Weights of a small GPT-style language model, trained from scratch on English Wikipedia: vocabulary 2048, 1.51M parameters.
Each number is 500 + 25 x the weight over the matrix's rms, rounded and kept within 0 to 999. Layers, rows and columns count from 0. Numbers have three digits each.

# layer 14 attention query, 64x64, rms 0.153, rows 0-63, columns 0-63
490515522507502521519516475485530482497508500477503486497523504485508509494483495542521477495494470485502486489493509495500527521468506488522509510490511509490502467492508473474507500507470522
454490489501499501483509513506483541509513488507469518503515512485468446540501508539491458486469499509487462498512502494458460491454478481466523557534498500556520512529481531482513518538494506
546458477486505468514490505488514477497467497526518519493496471495461504524515522465509530513481485510507501527482463490489508487537499514522512482492463452494505477536470471529507502512556463
523548509508514483530472494533515504520529471505499541476522512489561501468519550487504525524513518544478490523519522473522485473510531497498475529495467495505525516474500522519490491493518494
500522511433506504526520499488538500521471471498499533430479488483520483487543550496492490553480514524457513525516453454489451486514523516497512546439434462530481513493543463541512507472531494
518491524445477519515455484524514514493485531498526483471472528525524485495503443550473465483480503490510503468511512476473498499483496493493540531515529526486516519524568488493510525495482508
529574473467474452544437486487541530485468467488516526461532473509490484467550512523484522424495518529490492474519514460481550453475563496493464544484474515504516566452568542524472466498497497
476499518493516521493531468521507519493510482489518488490504515481489521554481493514480499504500491473492539483490470472526475494488475510524494482485503534514505454525484516506485534456499538
538441515495491505514516500484517513498448486489497488484518460462509526518481462486503512519485503534495521518466511498513501503506469549474512500498506445493543471533514491475477545522481515
474466492507516517515517496498528536509485476440490482508527474507496477522549486496519511471507538479546484540453469477507448510457549488519521500518526530514531523509508496506477485498497532
474472504522486486501478493477489475500497501470499512483478520480490507480507444517515497507438501490499539495525518471505492514488471525536547508522526498498454482528518463485507494484540476
457546453486478510487484467537491503479500440517515520438462517494523512505453502503491522502476510501489507467539492457466490456482478508478507482477541462512477534487502488520500492501525490
507528498480494501503474477458487471516478516497476525526500564462518466487495487498506509521474507503526519460480526520476464457528474502500519483526450490515507505456534503500507463510489460
473442498547484506480537534492538506528536529517500502557467526477519478533476479510516518486556482509542500482534487481474452473475473495496498502440549526536476521498502553523488518505479515
511504529509521483477463464482565474494497468526515486447481498553540451462483530535508507534479507520474520534489503446489512482469560492497493512515511466472501497487498515514525497516506534
463528486511538517496488503490477503498484521486492542458517484540477488477496514537548561512510518451504501533512514526468546488500500467505478547497438461546493527461473514497507492506527462
525482506521516493445512526512482520472481485539480508490494469507508517515502483483498482510500513510504511474504528490458504477506494511474492538507527509502509520512527509481514518510491543
500511481501483502522496503489495504488533491488482532538477460491496537497506481490475514505521483516485540534535504506527498528478514497496528480499535497505521465525507468519518488527538514
522507498500497472523507494521536474501504440497547503467506517516565474456497510503494491502529527510480521480556449467489482506502510503488465484490490473469516461479472481500530484516520471
491560498505478507525453503499470494496496536517497471476525529534477479491462501546506489508528492522516471476468555499497523507479494485474473517503480524507491524482525523521499502479459518
478576507533502483538493483490501488495480500513497473477481478543516495503485534519533509558485514529510461512454494504528478491496499508442478519541496531508512512477501567503501522496464491
514421562549504502475582530495478540524541508526522477541474495512500495508527471516483470474476449461509507488465445503514436488465463536460514477480565536498524474495471499424513555541515475
512490472467520495501512495480494518547468470513491495505558504501523493472508490498499470481520483508502508470537536504516484495486518508470518502469527497511498509491506504486500491462487524
506457512505514554455535536483481511521493470507489502560516498477483444524518493494549486455444451470492537492507496491480438547474528497475491495526488529516482495507517508521512534511459508
506494503508514510498480518486470522519469491474460529499526506444493510510566524435524490521460507450480469489452508516501470482525502496481509493551482491504464513515503459504516496494509501
506505466453473500561511503502493513484505464524476512466513506494497456485485533520471462470507520499483474471504463487520524482519479508481514504529480473504451500511505513494505508486505490
488500518442550545499464493506505503479496430469484534517516501426513488477535441482542489526481504560525461515474525435473504455503496518509534493493516530504526480478524465517542531520487539
504517501460492451471502536474541530506514496407509509572469524456500483513536463515516467491471471509499497553537521521498488465440554515476524533488537505522517537460485516513484519490453466
502477448491445499503504504562503514513521501507475473507457510513474564520463469497463497527501486437498535487500510530528510500535497514524529509499509508515489505475536492487471503464489530
496494518471487473499537511514484500504470486518506483576516493471505506484453470519491510493505488469472518467454477482463523500536504500531461547470549481495517518516539489483492596499521491
539525456484497468510475490542500512501457503513478503516464471526482522533511513532467511522465495520501498466465503509460527507504543537498503515481538495483535508477536492499558446482521524
508509498493497534491503481449527486509488530537486496476479508511495540467503510506475501505530498486515502483454455461486508512472551505478509509552507487528523517471494513489546479503498526
466535472476499487479475507515477514481522503509508483510498498464520476494504482491503505493506506496485489528502510510502474490482497483494495519497499461511486470504472506499497491497479491
481463513538524537487499473568512516490494482507505478532498523496499525502476507475497506524443537500474492528515518549476508464497499498525519497468511519480509500474528503525500511537519524
473484519490503556474464495544475509502503522514497490513519548514499497497488487483523523488493520524519493531467527537526463498509491486511487515499469491487506475500495500513485517531470509
512485477500488506498498462510517514522486486541533450490546513512507485499497498470489495475482519529500501451446553530484487506503536495526512518540499495495497479492463441491477475481517485
520505526467510492517509506510512475522479506496548513492521512492503508518540493483495536496537505499493487465488485480522483466536534517497500522475530501510479512490521470484404551474489507
496519567466486549500482503513529499493483529539508457543491545505528513496473487506485499480464529502489498480520502586510520486497467487499474510492469519500513494515516510544508558488500508
518530504533481472504544567485498465491521489485497530514513483463524497473487485494527557507514486500504489498460515550514471497442524459456459499498558520497490541468494509491480512511518474
546489550539483493495514502486515486514445528531501504488507499519514520536541483450507517436513466516513514488433523492517466501526495529496474486482572496495490531496514470541491506513490484
499499503445501485534530508542494512490470466502472463479502498524499507483502508468509494466483531508462506470520482509488513517487458508522540482481519516501508546495521462514472523490539502
528505558508520534452495522505532465499496511500507492462475517506498462523472491487480507522518497518475486495478517507494474491504452530474454528481478462475480541563488478468525496509505487
464470447478461524520474484529503565474532528517485493547476501480468522533558476529499491490462490493544513517514517489520479459514475469519528521477517530465536535503512490499524469529530477
529474500467526428493530529466461461552506497455476514524513526493483467489506487480485500507457486490487511493528499507529505518532462488498508481522468507452497477516519488502487483477514468
503498486515510496486454514523504510493520500500513503511506433489530524487472472494513536505508499510505486500478533482493496465490458510516511500532496467483421499493472507519507530481474511
458505455451536474498485494532512516495483473516510493541457504503530479501540452525463552529475518508431501499472455498509526463545550497524451487436522488504487505477507508533502514488519527
484482512449508476527504532492492491501500495482464498520474468483488463462460466478471495515541527497550486457493512498474505489533498496522467482527533468495517469522465474484474504497459509
485515503474509526482532490534553487509510489502522500510462548511507532497518459490481497504470462482508489508463523476479455496470522534518495432566504526508482532507515501524496514526474569
529498535501531535449487467558499528523504474516495464569535533517531504526447534488481497512434536477490515513481495557533521467513479463508500505448499500459510470508487486532486497517533519
459480484515480487495541506468523500526506516464474499490487520504479489532494487534527501529555459506509504480478497476506490548503484475498503521512526464472546549465479528482507495522488486
531472492505482453456489536477462488491504496516462510513556462501489478463533523481501502471491492460527506511469521515473525508481495498479492501479504495503511488499472489470486503514494476
507470483511524508480511451526526486553491465510517471512523487512495530536474506540465497552476521503513515505447461511480506425517479477472438486472506540480545516510499560521452507508468505
515505544483544534486487482550530495497478510534518505528517509462499487497523525464515549494442489506475495496505512523496506456518499480529430473491491494473515440521500524504456496507467504
517467518496530476474517532487473488507484508464518498505498485459493483496494512502504515505470509512492484479477478499505501471514493489480472487474517483505472488521475498456432487491483471
511552493473481514517511483541463480473466486480522496490512491476502504524503495509510541487478508508517519457545516515461526515509493506470565489491547492463496526509494531471554483513490473
498485530472494515453491526481503489506470554515495490484503505511534470508505506506441539537523468490518526469493495502513461462486494502473498477512451493471511488496510515497500476510499515
510488466471487472460453492502483512503507500544542489488507516486502443455525504546531471459490491501526494525511497500485473492480524516511528464520516478492527525503518498520548498541504527
508502481552539499465516459543512540519476485475505489479516465493520489511497504499476453515502514490505454481514453534499476507520492544521455517472491438495517487512500495526511529426450508
490509509506477510520512502481521525487515450500461493491523501466500506541538470494543454541515505484476532508496479465545547527485552552506504521550524539492501500474490515443546516494487509
508488504493495508521509524483481532479514483501519462539474445506482504465516497502495507466536512524465500519480495489456508524527484505484493476484522478480522473461517446504472540513498547
490511512538535501504512484455532525526508491522508519491489472503507499522519516477463512469494482526515532511535454532475520526503481481491484506501506519475502534510462497510492507491521481
539511506482518491471524498481528516510501532516482482455480492485442475463540471561496463507480532446461530516516536507491486535482506491512514505474495439477497493504481537490452514533496482
520515488507519497511518489496526511505492557468498518538486464540508473466530526509477491515493504539507545514466484469505454472464507527469510553492541525453510519522530513526492453529496526
506496514502532531524454498492471514495520525488468487460504507544445493483509496502552510489444521443483487536550469521491507481508507521521530526532517555517510504491519453546518505475482463